Part of a small language model's weights.
Size: 16 layers, width 256, MLP 896 squared ReLU, vocabulary 3395, 13.3M parameters.
Architecture: LayerNorm before each block, rotary positions, no biases in attention or MLP, untied embeddings.
Training: a variant of Muon for these matrices, 866M tokens, 4254 steps.
Each number is 500 + 25 x the weight over its row's rms, rounded and kept within 0 to 999. Layers, rows and columns count from 0. Numbers have three digits each. The size before them is the row's rms in percent of the matrix's.

# layer 3 MLP up, 896x256, rms 0.102, rows 598-652, columns 0-127
102:496560485469512515496464472481477544516503538520507501500540544514531477550480517466463526507468510475522529463526476547470478516455525458508528520494536509501501489498510515507500456487463489530514535482508505493450463466469491530528507544524502531537513469455499443490534525502526468518475508509499482474484509497497527538489514475489479502504469510524492492472549506511502495513511
096:523500535503523486497442459504509476496489480507500482538470504522543505487491508518502533478542480474532532515499452507457525540487456529516492485483541466520505535485508507485505508503480502513477501478536523492488520512496527533466502489522480483492510478499521489499515474507489503496481524517501502520512526572482523510496526483499476537496540481504516471539515522509540455532473
096:501516512511521485458485492493493468468497523472484439507481477509506492531509517477519500514457516501484484455481534471484469519545508515513503483485491478470511558508470470513510497469474499520493481518498473528494509489532517486513514493496497485508499514539512507518510509445514470517509523488528471526469451493478503479493481467482538508466502512505539452545485490517479498539536
100:527480509457501507473494496515470476501485491559537498529491497509481446487490522494523485492489467465491509541476503542515472557502488516521498500478518515506497489441489546507486503510509496517544496466515537501503496460514474558531501500453456521482524489508502477465513474515483540495481515527538511541499511522483469528471518467505452489486498481489491511488503470487522517483476
105:513485494463510528489471522507511493462506510509467474480505488533507478527524510500449469526512503534551492484456493507497501490482477513468481487476513522493497547494506469523499557473509483529501556514500522546522485530556549438500500520541495492496489524534513504495523467527472469512481511476503471534540493520499481543465509459505486485501494542490473474510525493502487518501494
101:511440462538493489498516482440505485511529530502524432517504503485548525472490557505476469514488503519515461530503510503527529514510488513452521498470466473522478517534524486488488500492485557537472471498512505481500518467473491552488501547509522488522522498499534539504463522512482503519447460511510512492525506498483532516475522542490504444473498538507517474487486501540498511509489
091:494477482502498510485480528475482515503513476484523497421476496487518485527467469522493527542467509505490508533451507497431484501461496495481467516498528497475480549509531529455506481501532532525514519515513513498511520484541493450501497487538504501525480514514469497488496531493490507494460526505490532493522481503487505518534440505528489439507520527518487480535487484508492482544429
101:485492476501525450527534506498484518513462487488484498510505483517519497499500574500497507494467455521509502509487507494533497508527509471486487474509496526493485488499479492504482498509479488509444497513464506499524542488489515476474446488468495464516488454480500494515480521517473561496506572501520463532494501447478541475515492496503503488489500454469476515539504486484472485498515
100:510486434496513544469527487481492490487512497485504457511531505463478477534483478458521445477503515515510485501512495497513489460489493529499512536477507456480506537531525526498460513438518498518496504495510494514545497476489484516467555514526442466510490488482526486491534498447522483515502465508511491515443499519507497506457540492508493496518509523540511478512500477484462538481557
096:494580518488499492477501428485515468497498498502478507484472494513508523524491452546501524527479502454515486465535496511481528482470537519535475503503528504474458497499492549488507523513495534505475512483499529482508507498497512491555508489469477497473501526492508518488479504511549481483490511501515521443525488489524470497491544496512532520516507484541552500474487516531456472500513
090:534483519469474506497465485475485494475507528493514437486503537522524470448502470492517484508468455539549497565474521531525511478553507518441530454486486501525490525445499507515511555524530495527475524547477488477483498531489519575545538490486500491462546511519530531479481531489499524467516467505494468517489517495514475469527500462503513495507488492483446511467460507482513463536501
105:493442529490460482500515537474494509504494487535480512541523471525490490540515513487492461515463476505505503509452493542514519540537489501464462530468474462513559543511479512483531503519478496497532509515522552536504510510476506511510403481530497522481484526496518484532522520562502498510501498472514485527489457502481529502485439462483500472478480501501479560471482490510505543492466
093:508550484519501526496557497482503543518502500497454551520501494479516525513489527504500514478517504496509479528498490463485475516462499504544536495495554482511477530504456500490476510492491503496518508500431508514479480499490501551517493462490512519527485497450529523484526535485481518493505487527520531507504512517478512474493495449532500521518508479531513479499518526449552494538546
106:501462481521475475504449496500505519474496516496444508487532520490448471484504536503507502520511483448507542519553541542566509522539532479520485477495496521488510493476494477502479522532536536504509527507544475529502511465488557462475508492481513507501498483499546545490491469489472551526495544474527522482484490512529500503540482505492475486509496446493516543542528508497513505449537
103:507495519506507489492521513502510516517484479482457497536528494520454463496512489504522481483519494490518530493499560528513476505447519515471470503437469516555544456486512469512508505494471489539511539507468483500468470579504489512512482517477492460508521462526530503540480515531502501496496521473531486546529517498522470521497490536459503499483516515453500520500482450463502470492552
098:531489523517478576474484474512465512548496511530478526505505451504485501486477527479496501502480491501534467527550481509518506461494474505497478479529555509496508502516499508505533520474499513497503478486501519533525476510506460523521500500516505559477530531543510445491529483516487505512482523488482487467504483481465479528486454515505503481491481481512503496485457554505486505477485
092:486502492482468513495534459516542484487514445489506507542493494508540542481491510489510489441563519534501460547506501486479518480479484502498504477486530484560466538484516497520494513520518476452480505460541553511473485514489526521494511500490510549467519473502517486486504457527460512495469519488526482481552460545500541459506491474496476542488532502536493534517523493492511462549480
110:493439512487499471500524490540505487467527452528502502526478515549524529512482486481506498503542515462475465502499504504514502533511456461514506508518506496497538525553537500477488468514521526499483479535518527523476511488487504451525534483514503493514514533493511469512528494508512531534484524452499536523477449559522533489477504498517503521532503461500501509490469486516507490468505
121:497522491494538524496564541479518496499507480537445488459486509481505532515509481556495513496532519521490483499484522497465508500528500502556482540522528497507447460437487477501511474515502469526514494501511490466499505518529472487484514473471520483482505477435504514501506506504520514504530498500478508495487499493545484489520480492522463448478461457496473535454505511540505481476564
101:513491530506498484473483506480556486514550518488514506489526464557485494500521517548496528514530478462472424478459536502523514521514516493458495516510524528502477537501479528466515513470486530467501509486493509524524507484504514459525498535481538478519465514471508499487498528518491489498492507494506523534478480526511486433452519462473512524513466492513498515499521469510496482492469
100:472547520499522535495470492493552537533504483508526527536466480486475487514485511507533459506494487512515536542522475499523477495495490503474504479475488524504495508518497504500487523519483446483486533470526502512539492501505478515495508471493491496489511415490472492500511464512515476528535509524495491453535471500467480506525485497497495491499476491489523440541495521516473492489485
090:496488471488496496465509535544496520497473511520493529434491498486523478518516509493502505528507458544503509540486466557467487511504497447479510482515494512450471528502487559511468496510527506518509513515557527515484507469506494482515513499540486489539472505532522495498552511507505562501515517481504524516475491462485485448484459516519501509494469536520487533492427496473465505477502
101:473492479478483466494520497521468502506452493508518543473473519476479473491476535524502488555490487481519427480486522480483508487457491475500510544522451508509490517545494468465525506474480531521503505519507483492537515523532497480521504473521539541540481492490483498469538516503510552511497485431500509522511471483520481502465497485502496497487499476524455471514482494512466529512483
093:504495502487519461462507489487509521503508499537542477499503529494525558504501467504484486495456505503486503486511497534476474497501517456536478483513467490523518563507484504463472478476470510440460515480475501520508530490471528471454519458542469495494562492513467487496463557529490504486444487501452516520491497467469510499539515486533527498546482495511493515504490509531505475536485
092:533506532541477493503538482523489495499496517496501520546510520517486488506512467474508547491491475578462504526534504480490498493499531496531540468461448477481515490498498456457528502512520493502498507518494489453511541495493445482523493518498554505514500490536512486493493458471485531512554493527501517506501481542455502516514485489479479457500490488507502502482487457544491492488518
104:458494517487530464502512482493478471467511497516514473429494504467516532472498533490471513488465468475478480537522515502521505508452504480530508479507476470445468492526487500483475538475523507493478525479510512538525475505472448489503494462503502517503542482475506511494493480482489485528461470527488450492519493449504499491502487488458500513507520510506520474524481526514515552541484
099:500430443506507461500545501465534530496466517521522514484476512470532519508455467521484515489516468522510520475503448526486501498524469519510500534426498504477468496522503526519464473515556524515533496525498520523503482549509485489545503471489482518513490497485523507502518475495532478472469476459512487537497486509459503491478517468487476455498480527492480503532483494509504487522501
099:502470517516540486464506482534519490525497504504590470496500492493508485526474515485501524509572505496510511479489540456491489475492503514460493504467506493481503499520555472492465472488493492539520505503480510509505517503515535483456515518524490454504529498501500496512516479481463471518482466495492520487544526480501461537527501489497499494555509449512473516463447524486479526498522
105:490511511531485525492484544515505555472500463493517495550499472519482500539489520499529468515524467471477546507496495523488486519542489515551531515504507493478485454535494519495523485441573504509552488480486501509481512509506527498530520479520508545496522488491455483476466491479501473541485480521465513472476541545499528505493470538477519491502486532477472462500519497514481503489539
098:528558477528519502490482472466504519520418476480538503456496458498490486506507504465519510536511548503498522488510525514480442507461504528516499534509523496505516566516480505538505499477505490498516501529412528482453561495480527515554464473500497504466514494521485532504495526502502525471532501486508519479488512511507483490539496472465491473477510447490520491508505493495533464487490
102:516526471433499522515540434466516505509484473531542507537480472497484496487494475537539470491504515487548544528546476447484518546518486530506480492490491452548493528478507485503509516517489500525504510507515494464492494487490465538501469486476498503495484468513491497480512511524479465536541505498482526506520502526510499538477506480499541519494443485507468508531458530517488490478507
104:475512525485481524521488501520463463525455534511487541492494492495494510477519516514499498480470452489514478498503539486486465511508520499462492469501515455490515540523537516508472514460517463506513541482535512517490549476496489480504529550527491526464506506497510485491521459522474513500473488527481520477511481514501502517478481464488490508490488483514496546516476563492487565482490
100:506496478513510489474506491499498492455514511487566482505482482493527470497486492489503499539490526510505506519466531485517468476525515497523537503520443448528504481551516503508482513502514481485532532492521516467513467506518472508484491466528571477524520511508537474501461490481486467493530478497518507489474493528509484496518535488466510495494486538441478506518554466527544510522546
097:519485438490448474475490505506507497554525493492446491515470446471521444482483507497502449502443522528502493496491552508509558482525489453503477476524508505512476556490487480487485545506508483481499468448511517493498491484464508498537498530500457470495506520532496509506461524478498476507490517478511491520539459490528530530501534500513512495466492547503510510488478531509500446489512
096:532463477465496459520501465525516522455505494491501523502488524480485472489501499493480508529439480508456472505555511504520509488504542539461466517449451525524546486526520473541523506487480508495495466463467512460531496495517501495490555446506489521471524533497543556498530527480542548527523502462539503519534484484516516494522534511479506449501525511494509484549496494451484502503512
092:512463477459505492482525499532523515509507496512481537495528453548464496480500498506495498506477517508492469502511440549504464525498497513500531522480539531462477478524474492485487494482468542509467532536474538487551475462525509493486506531469474478507481477519547479497474519482459510519492522487526505495487481486511498501498477513466542548510481502543501484517483485509478462454522
092:497535494536541497472516506496486501525501504450507521465510520476502503497492489529492515526473492493470493492477483450490487483483489512500501528474520469538497515478499546480494531528471507547460534504480543542491495500459466520503505499484499466512524463479535503482497493517489561520490542491502526520480515503522442501455491521532504478493534503491518455502477523502471509523497
093:508478483486504478500459518480492471538438491516442502498486530527479448470457524526527547502508507481459466479489518480524528522504513484491504521491495536500512472502504488480497506498483521494501475471547501510518493551498504473434512534513523526470468478513515479526496490452517512529457511477478531496499479526466534472533518534466494532492485500468529534523531515513501456507491
102:529541524457529544511507470504496553544471555496494526501499501503474468482468473519502449548464492524502519480465521521516548482496501523493552507503543491526520539471467500520462484500516528487511537479449504579514491510473435508471523491459522552505507510480541456469460506536475498489491519520508507504470467503488515527480495495476484488466465492463546509511467487458486497500510
094:519520527526522511496482495510509541513521435532497506476482478526506474502489480529496461521486454526519512497504512546488445467511506491495499471471501501522527481472531531506515485457502492522477528499480489551520484519504548489543450490518519483481551533511425538491519517497507477491540488496486494494473503495498520539509479505475502467487500511500518521485488504457466518505502
099:564471545506515511554512431511520525455506555492512513510471494514492516492489452527503535502489504418479454494494509505516456486468472502490515493527473510510477504467490501531541502502476517481510475490503482470479550483519522503489551483498494508479487483510455511534509533503469535510511525494490509548525532448503491485485517490495451519518484483436511484504514498483503467527533
101:465505485486503542509496532506499507533491501514475454519457495466469519496460558512536485501489473491513536495522469502502499493487513543510554499501504539503537519499509491496500420469520517485494505527522455496491473503547535487488506498476533527535480457493509556459508520502506471533507515536507492493480535517454525501476484514489467489507492451501469491495535490522486493537536
105:466507454504572512501501496511481531498487504506513504447512463449514500463531470498499505508488505529498467513549463464530541514499510494512506497493512517459508498538485544512482495506521511533542498539529496503467490512481540496459495491479462505528463521536523529492584496503519484536485459484468492504463486510485487480512484514521502463492494476473472478511494457506492476510520
084:472494518495485492482497465517512510476479497485488524435489522520520515503498501501499518534526502502495484536489488487493474550516499534490510516461541505484460538494527461502507510509515528518502512484506515482511515491527500482497506468494445500480477499504534528428506447469458476495498508477520524486493536519494524491523500496512506511493476494544485509483479522514513467498459
098:502499498477526520491524508527536476488540489520512506513508535504493530467516472507488517513494510484498542511478536471496488449478509473468546491487490459501503456520477465506511559470498467520451520520489520464543495494468508498502481495510502436505524464472484525456611506493550504494554518466463522479504487488504498526478506513479505480523516493505489474508515454523508516486520
100:487448524486480443490449528448521521523501500503519499530537489478506494508470517490499503487447512509458497509482504482491505520498487498523520504492485524434512494465487541480543538545510492530481531486478493445478505454475493554515482514488513501508507480495502466550509520502509533536479464488507496524444521504449439508457511508523541520492456494516493523491531520494468529511516
097:472478490464487482510490491496528563498525535518516477500528517488525556542485487505487493503485478508489487478485482525445504524483535473516487510529527573522500443501519523470490437502485495514498499540512467524490478469508506518516480473480435484512490474466500468504495493522489536499540489519474495491498458508473497484504521473538511472530471530544519487488502504504531517557508
099:498470508484482524501510547494490525521476452487511461454517521494454527529505514454477489502478504552528511544513463487533503499466556522474477464541446518500449498467524480493486498524499509494468487493494536518502488464455482451529490491496519524517530487493421476456518461518495530511462534536491481531516507517491499493495529519528512539515514545499487504474521494537513491481513
101:528490491461465540493501495470498511459517538483466509453513451512460525494450495518491488493467486493488486490512475496504492544516494495513498518479518520493540544481477485495489508508497506484525507496492535497518453485519464488520534501509546510531532458513478490503485516511493500535476533548472503502498498510484509493519494492532496526516496507521502522499581450453497515449492
106:512494510498475476488510472494527518503491535526460527538492477551523502505488485493524499522521511544543528489491482486469485503486469505479501499502561460488508511521474495471552518475498466455486485512526497483490522557490514499499477497507506485507520488515506477504491526479550495480533489511491468535497473514473507481522414499518520495455486500521467520518500483533509471434486
096:544503502478524468507517518471523533477461495509538490521489509545524507462480480502517513540492507513519538535467467455508491540538497478512523547505520516508470527519478518502442516491487509456502503496513528482493492485523433502531496509505524501519518465531497520498510543485483524514479537466501471513512491505502535519515467471522478490475474481480500560490527527497462464503486
106:495479535497487529527492488509481467522544511436522491486512485470522510486513482472530490504490474526491532480481493499495508431506493551484509506504480495527493467522543506538539448551507497483496554466513518500478498496492537485473457480467533498509541487504530501490453419495501493511489522485465506531487526514481486515493475559430549455526523509512557499528480504532508512497478
098:496522514528499476487515544501506530526496497506491518521493518474511480488522490465527497477444463476502448483547497522504531517518526515546549491513473478481542475493498453511531520512518493500457515480469508494468487522514474532476541484464484520492517481505498458526503496482534460518479471518502501469509446522486529466508518506530493475512530479539430521482479481502506513483446
097:501466491524521515517522528473473493539487497541482501518451467512497493490467526527463516526502466502506501474478535498510487515534479498509492509511526503466467510475495479490509488473502449498499481521477500504481515473524510509490492498500492525499514552498510545526484524494467532501479478456471503512468495445486482462533506521539491472506477463497501495490539460473444509505533
099:534514521493511482485515597517510503494497473477540507488520497478513416514501487523496476510533474534514500571489551511472515483490480523527466475506529499518459476526475470518533539494464527531495531490584499538471478500513450511464533519518533516510524474504483514492502489507495461509514536467505505524525522477540438452528481537537526448532529505507465487477493513490492507477497
# layer 3 MLP down (transposed), 896x256, rms 0.11, rows 598-651, columns 0-127
099:550524493509498470517523513520525454447508471496509503469502517440495530465532527520523480514451526488505523475510505480492473521474469502461520468478541497505484511500497500531536528486524493528507485504522491518487488484521465505456451494515476517485521512478489513534474543492482539508498462478490508531546531477477493477478470525514524496497571514486461509456504478513505486487515
094:479499526522506511518505502514485454538476587479547544470509524462529471513498552486507506524548511500443493482476509464538521474504457473479493489512532585509516487492538519509501521470517500519459517489494501487487496497521511513447446500554496463485475519494484490540460504512525498493458547540456512478517471504506494460507495481512496496481472513479488479484460493508496487546535
096:510482474499458480500492489489509489523494495494516515494564518510500476485520510531466496534505524470531515506475488509534506483488494558509565517521552480480484455470489495496491484466530471505426481484511462539460499524470520491537522473517470494501555499472487490529509497488512478525506504503504479515481534521496497437500501502493496516493526496502543507502515533510465535489508
103:496471496522519455494498493504508494466508534493510464548488489590482528476518497505516455534492476467485498495505522527504542487477467486507504525470500552515459480467473486505499497499565460434458518475535522479470534492529469501468514491513430462490494501512490502502470495513483515489500473439517535523492538532480499525479505475524496483474481507493511508524556524522549473512484
103:470506520503461533486552528510517491503509497506502513545460531513499514484511471529480524458497471481525496525486508470468462491524510447501486519489493461541494464488501488512513526414492500514508472489507492508502490477492501541497487476503514492479484481521508503504506535517539450474505475496450518506482510534471562480531482475486512509510467488508452478501462498536503477503500
107:502567497511488506504494472521546517534524530492482455506470456507537494497480499478525487485477483552522490490512514504544440503523485458524505429512520498520497485503475499519518516508527496510506537489527525524494481470488522520483532476438484499475497513479505466502472534491496490496508474492478474520485466493560495478448485491548517471508459493492455555522494490513470496461481
095:486539491491486536491501470514492494491531502525546499518522525467498509477529508464492521491525497517506514522458515518504515435451487487538496480525477524518504482533471486489518509538504506536490517449525481506503525496544485505497499480511510540511471509487545510479516492530506493502476467504479487508480510528540528492480542504556496471507518516516478478505506551517545498522479
104:490443514518472523499451514476515516414517491513513526522464501522507484492480541521486536502472478465529484494500470467501510507497529531507486498486435480492491476541466490528487511534534451535535469512464502491495512466473472512511505482514505484528455511512533495464512513508483512466504532501526511510497494495485499504489519497503496515454465522520495512505529499482512476538462
103:508501511524482479531538498503504487531505538478509516531525506532561516527487497465477490519520454486461508508470514450484564468498501508507471511528528521469473475480519503473476490511466486461462486459560498507487471436507500497497476516515482450546512480497498507514518527472511506435500530509503467538468468485454490478484476534503538518523510538506477534463506487509516521507531
092:520476473508539553559521501529483519502517505443544485519502522489518493462537480505488498505497518491460468497472486472499476510509519507529449541491540492505507472474474521502484493500499531513520518472480499547478545478528516476523523432501474512514503508547530501511508548567437465529518449485520462497492552503502513490503459487475486506480546482538517475525532486503490464547452
093:504504459495505512513463510501477526516529485463507479484475516490471473540506472474489493550517475513504452520484540532502494538512494523480498522504457488498538494476505488503449506501517526533511521518509530484488503554478520472488454515511497492470505506493471506593482508489508484500521466501507494451458521567481522440527459495474489504511487493546488517467493525491546472495515
102:517530545464489482524488520484465493487492527534489523497499506495539474510481470484536536542540533553540482509485523486476474478510495546506502525508459505535496516481451518495531488492519507477495512520525481492509487502511516462432464468481463486523513534493506511535467529499459529510556520493477507485480457459502501556512506425465443525505464499479538497464496500476514500520508
086:476512497494476456513463487473530479534497565509501484480461507495485480519487522491494468538461515525534522480483479489497503480486510512521462525488489497499514482526499538512509489544511483518504561496519491476499480494549545497507508498485518487478528487493440484473489503533508510506497516504510467511502525443522521533479485545498470448486482496466474497501492492480470497457518
101:469529512529530527503465498480495499487468481539541498523550482480476505480472508512492490472499509559474511508526505499524454464471494518475502481538525541475480495523496484481538495466474516517525500531499462520520543485483468460518508496501505507503488483482506509452512493544494509490483497506504479479504470485531487541559494528497507494534488440519523493519583482509503536519525
102:468484501514502497481518467507469537527495507515493522480506532497467503479456514485544482506508520492488494538502524463511502474529488494508528498495530475529493489474470480487484536490511513518432513511539540508466523494477462478510555508502472506465541495512513491530512514489508534480534469512514530545477485520480505510528514496451478473467502491522517535506485518488508554499518
105:493516472493450519523544455490480513475507465482455498522515501513489498462457467550515440500551504482508468513560534495495482535459530456541543457518455473533495479485498486514483492484497488496503532520511498507482473579529535491483452500508480502476506468503498514529475502533510505472508533513513507515488522525484519518505457486491523519530494506492494489459496522508487511509484
095:511490524504475531498520434536530489550492505466516485518503516478513562506506513524518494535536541492484526494533493462476474509516488491445493468511457474513489532545546528508507504517555484488494499481486498491481509502473491449476527479502486523504486523488483492494510476486470502458500491466511497471554496547516486525516516528502511504508458472554524499434539503475462478498515
106:514508510501549550509483500525486504478509504472501467479502504503488544494467535479511527479500537529499504469535534524505499480487531492510480522441459492528463470523522537499494445465490469506476472530513544547541499495514495462492454523501537526468438507490458563513482513514503520510508529510504446479478505540496532470529476517527487450497518497516471437479499489519503495491499
102:482494535518469455488482537484509522429463494519503515485499477515541491503525480577485552517483492484467513519498518510505532494464489513507497524496490528450510465484506510515496484455507488469487487483526486454513495488482522483487448457447509481482486501488477506492502461490502543553514466470508491523471476494518507500501544509508483491491519499482516526488503489450511500498513
099:497521474516520496491506480487509505460500499511491477498472488438482513496497499474556476476478486464554524479516504550491506520477494470493506466501489494502494506474492516574478486470432494480526533512501523522483508508526511524540506508529476523470531485523502537493506480471558536497505515528492508552510521515434511486521476489512511481467479517483547478470496524455493547505504
102:487501467502480505512486500483486475497495514505508507489500490482494501519516492451512540520518488491520496539440463496459462492523503507550508489501508504514488498519497476469535490510506495542506466503512525468541519498483475481511484474446498449516507481497523500501494515479470562536495491474489522545481559491517505469450479507470574529502539487492477480492545477475483506510513
088:498447518483474472493507556512496544521504507516486465458503507500532487502445469530472496489525510536504479494472470489507478471515538479522491457460509474514497477517472517556517483513511519508511503521502509481467490521506483492474498513518525527495519489513476538516468507470513553461496520504532508469494509522543501449517516518481547514503514520482465459487475509504499492484536
102:489499452434554514533518467500508505518479526452498499513521536481532473492495498525497505480459499504513512511501468483472481480474498496513526519553513503475506535526515528497496469494492498545455490519504485467526508495497515520477492465447514487516502506450502491524498508492540490471498482496485474510489555496500538526446492487534464494474505491456455509457496482515467474529506
098:507481494470522476468452488515511547499482497538483500481493477504494471457509495493491548509470509473514429500499476545490511466512478505479539494528480538507487508497487528521448502473504499498496495514542508514486493536516562521493477473506519514497518506468521469483468481497515493456497477468477524493483545513495545486481530512477518479461491493540507485473495539500517528517496
087:481448530446446513496453523500482514515501506550492482521502513498521472482514520537498524489504521535483453494521515493490489522489497512490469507515472521487518516500464514523521511503479470512511478505504454483462512501479524469488504467500506497484485501485487503443518516540482516507515514513476493530487506483498504488483512460531484480564504460535482515532521535444473531497549
107:524492490490504472518484460529500463499509568457509481504524461510507488479540479480513518513515498490510509525516503491497520543514505482482548512534502503503495463513523492495443461490493520510479485466499520465492493540482529511499458482528485476532541465532502482502489468485492515490503544503511487495502535500452501535490477520433498511533486465521492503517533512510478452495457
096:523483482483503525496523485475507506495533523522472479513486523493500508489441475478452466485523501485488498489531496517514473469508504491527524532451491491481507493515509466489518530545542511521494455529501479502508516479555510476484489491511497500494472511508519495465518482472473488432486459498506496521446517530465537490511526503509495487481508472551482512504487535475474516521528
103:510485521518495484507562488510489530491481472504521502471510478472502520469503520503465534492543503436470503451506491524482540456501520510531543528509518505500479508482476488483503496509493527544515482500497549491500487491484479500517545525514518484508504506555504506519468471513487470484459493498481502525486520505473473493555526502482487455525461474440505573472536523546513563524495
103:484472513497504500459513507513484492479478534494482504480519511457522507487505520506524491511485495501510488522484520470523477471501518543535513498539490496479537480536470479479447484527509500464548475544501510485509477477498537468518519494513471456505478499494497509484496500488529480499506518561506453512518533517500440480495527518490504507441493515515478541466522557497468468526547
095:515509515526490495465476486509478515518485481485501509472542550452509476474500499505484517504499471449510528502488451495509468508490523475531490480537556532551488508507506485511516481538514511513453506510508515560460490496522518497503486542502509517508530476513488454500511502499466490500517510468495464489517516430517543458464481452506513543514485509416511504506463471509491537499492
104:500489506476495462524481491494507483526506479488479480483514488543530507512472497537487510496496507534475475494492529480530477505557539509504511548542480491526504521531507535532487466530534493520528528494463503480501541508534506510496497499430490529490509497504508519490458527481483491524482527467483513517518511534498470518519465488516447510470515499495475497471535506503445512456478
103:478506481476478520512533498521500485529525540533522444425521535453476492490496531506461526545489507494500509533502480522481523528505499500511501511528466493516499508466488505478492528463513516477517516502508462492492479538453508494514463485518505532478547482497523476488527490503512502480523569455530441544480506478510528539533482540475451491532508492500512485499502444491430502515510
094:492476481520486482504496517507508453502506477526463525491515484466453472514472512495478528525527519493455518507419469535506515513491495531518476509508477473526502484498493491512465483504465487485527466478537540480484494464510531486516507467492469536489553514529494510512509526513564449485498495523536509485496477490500475527496497475487497484519541480541475533502518525504472484484498
099:512546496508495492507500502507482533505534483476474501476545485503522510539472530424495499468515459486479496568522509484493502474494464475461455474529513540478462522504517519485480478513503522485507489481492505489497501572496572523500502494551500499480465500473499459531490491497524526511456492512479508483491535486513509474504494539475513538528484469462521538447524514518485510501530
100:505526504442506497493529463487501488458492526480497498501517445472527532454524491504503500534488497494502494462522473489505480496492477534510493521498496506448500476466555493509511489544515516512504479524503494550552486482532488470487544555507482531516526487488518484508473465527511499498524513520493447502469520504575482470504505518517525521527516526507544475479493437510561521502515
092:484496503494499501510532467527495445536496448517496487545529492475525504499527480486472524512523500496535439551488452530502523568501510479497479500458501519526465491492480477443468478488498478548492465508498496463513491519514505465527495510528485462503497489543536490479514494487518520505511485460506443483508506471502503514591500481486531549500514501535489506498506513523476508482533
094:460464483505523515493472521524482500497483523503481466497496520464519485486478515489508514476511522470508524494513527526521499492456508527504541511491532515488516475474490509510464520501498542484484497469489491496504464483512490501489482536483567535508487494504452501558510516458480480457546444510540512501491518476515498544543497457541505483464494521487494456468517529504488459475516
102:489495484501521476506475502546511502540504508508482511479485516563484518488456488505500486505496508519541543519545528493482474502479485470471466479508475543476494522517490480531510468546540498507480531475532455510480518496543519495462505497458540494516487487521529491531479554486481514488461509442497462494481471501505497551486473480472502496497510497512481524513476495509487537526530
103:465484526501502507535496498498468505458479576479440453504521475485536513522502493480513509503531472500407475499491483576523515473505529500478539546508501461520509514460482486451526505460510495463512500527486514507501544537495509555498515498500523508516496483531526485495489481497476477500516487508472526522538506503549500528518497473492509497498497519536491495499495479517495504473460
100:434504540502527490537491489525506507532501509514510523431536511520444507529496529524497519535494504521537467546507512523531531514521472501503525490500514573489482485465540488520481492490494521503485479468522527481482470498512480529476462461504474566456472521495523511546466529548449515466490470491533488461500509505540479483478465507468517516463486504512472506521504487515517513497515
095:485502542474509492528523492532479465518459488520480501477509478512533489489466518518472441509465502512522557494511501492503466491479516505515483527502511508490454505489501518523532433506477498505465487514471518513488483459544461506503531459476467518464482544475478524527506549521504540451486493512466483499506504508523484532454524450522533504487499507493508509521509481458490491518491
103:499517505474526525497486466495542492481509546524510493468478483537510423492532530483495518529524508564517494466512473490468534500508507516519542507491484547531484500467485519499474568503480527447479486531492579451530534474524504479471505493495510498486478494474476518504507509530498527478508497513523500496455493539502519446498517498459497529496452493484491489490476478530513489472485
096:502486530507490462523461518464500497513479543459490484500498506492521515526459484447476475462498500527538420521499442517462513473540518478471584497463498498521499458492525482474481491541520478503473505495478442498458508520514499499519483482505493472464490481510453493531478466513506500469516512512520532491488526487513510474564490528508501513542533486517483500508499489530515531475509
087:435512515501507462556511520530480500505469466463491533474492465529490529526474488528517499502489458479544511488483503467462471467574510478467484495510499505503531504501507470524485441509523481500536501479460491481500530510507524527506466526513493487485510532523501525518483452544510491469494488518466528471526515491485536489530483533514509519471468522546535491485453496511505483497492
092:517512477534463433505542500507494498470475481497488526492548515468544488537495496509529506495499463518488455497529456554472504551485495535534519493485564533526478517467491504498494500545476529509501484475527468523499526496478528473475493495487535491522504491460493481517486481471500480525473515476509502493477525500461467482480514498505482504473452498485491532469480501492521472477470
099:496450528486503521488479517517518468481485476506491525480495504503498491467510466466489487454492496551470489510516514541474506512498484501514521516457483529503506461482538452511496491510483531496477515483519520476480492496495536456516524546528503497445499497500512520538517481479535491500492530504503484440475500486517538519498479500522549510482537521526486438532432482506478527472502
096:524510533489530478485472507496533487506512464478504504504529457493467474453504489520478499463558556484448526490500508515502512509466516545462561501508515415427491528483518480519498540505490520504494519493506484455522546520525450513508530540501502512523488484500513485481478501497497441508467502501538503475450514518520523486534535515529532504515537507452444516474485518479509525499501
100:506481446509494515507499531529479481511504452485518521515477549478469528501525485517489525539494492491528529501506502483500490487552502496453510499482484493499531503519479486509507506493518473536514497489453548486460545500514530501520513492489487484516464514506536508485460462481461487514532511515475457493498509502455507482496517493537534478521539528515491453481532464512513522475506
100:487496502500480513508515511545455480469522497478557431532497504480515488528521471492484516515508530550446497490519480501473499487480497475512466491529530476521457528520555477470497490488525519513466520481495504472479496511522505469470505512476494508497480492529455500457500539521457519499520522504499515538518437472493512481482490544486467489490524495549441454512477518527492483535508
108:504512484499514495452534488502476458479463501504528474517496486482501518516494514480546498509552538520506476513520488520522488554498527506470512508520500525531524501431489449491509478505509511499521472500499518559510522536473486474484499484479545517492473481495531494473471440478525477501503536516553502499493513470508481483498503571471545534537500473489491471476496514501491560485542
093:479467514489489484536532506506524507510513528498510480482528524446492500519501481505510483487502501497485488515513474508560537518551526493486455478494492492524521471530475534500479474523527510507439501500474475455505508559509555496477516493500482491544475489520463511515464503519483538490489536552485448514548484492523481517504522503504495476485487496502473527483526488460517519486500
111:443476489501495452509487521510499498477521521462461469484508487476500468468526458522517501494508528540446510520502493497507523548527490510476524568509513472462512552493474480493466488505487513516472483508517486467531469477493497458523580464526471509540485519502532556500526469520487515513512491497525518514516539456531479489440534508532538492506487499510471483478481512481492509549513
093:494525487536520531487500532468494439494519503541510505490488492474471492477534475486501487513519495515490504495521475534548558510496501477538502495469528487484501494453484525500461513495511459523498430537495483466516511536477458476490483468530489546513487512519562483514459486535531462529496498469509475536520481526461545495537521524498550468486494509498466502507496465482490499532478
103:505463539522499508507512480486511481508499541527483481487481476516482490458508507452487500532468501482502574518516482486529478462518442484497495521485496486511520490487438518509496488503512493523513483495510499546476541482519541514518490523439524475520509549481462549469500558532489492509463501487483527476515502503543526467500535507542521539521516490483476480481501451478449471516486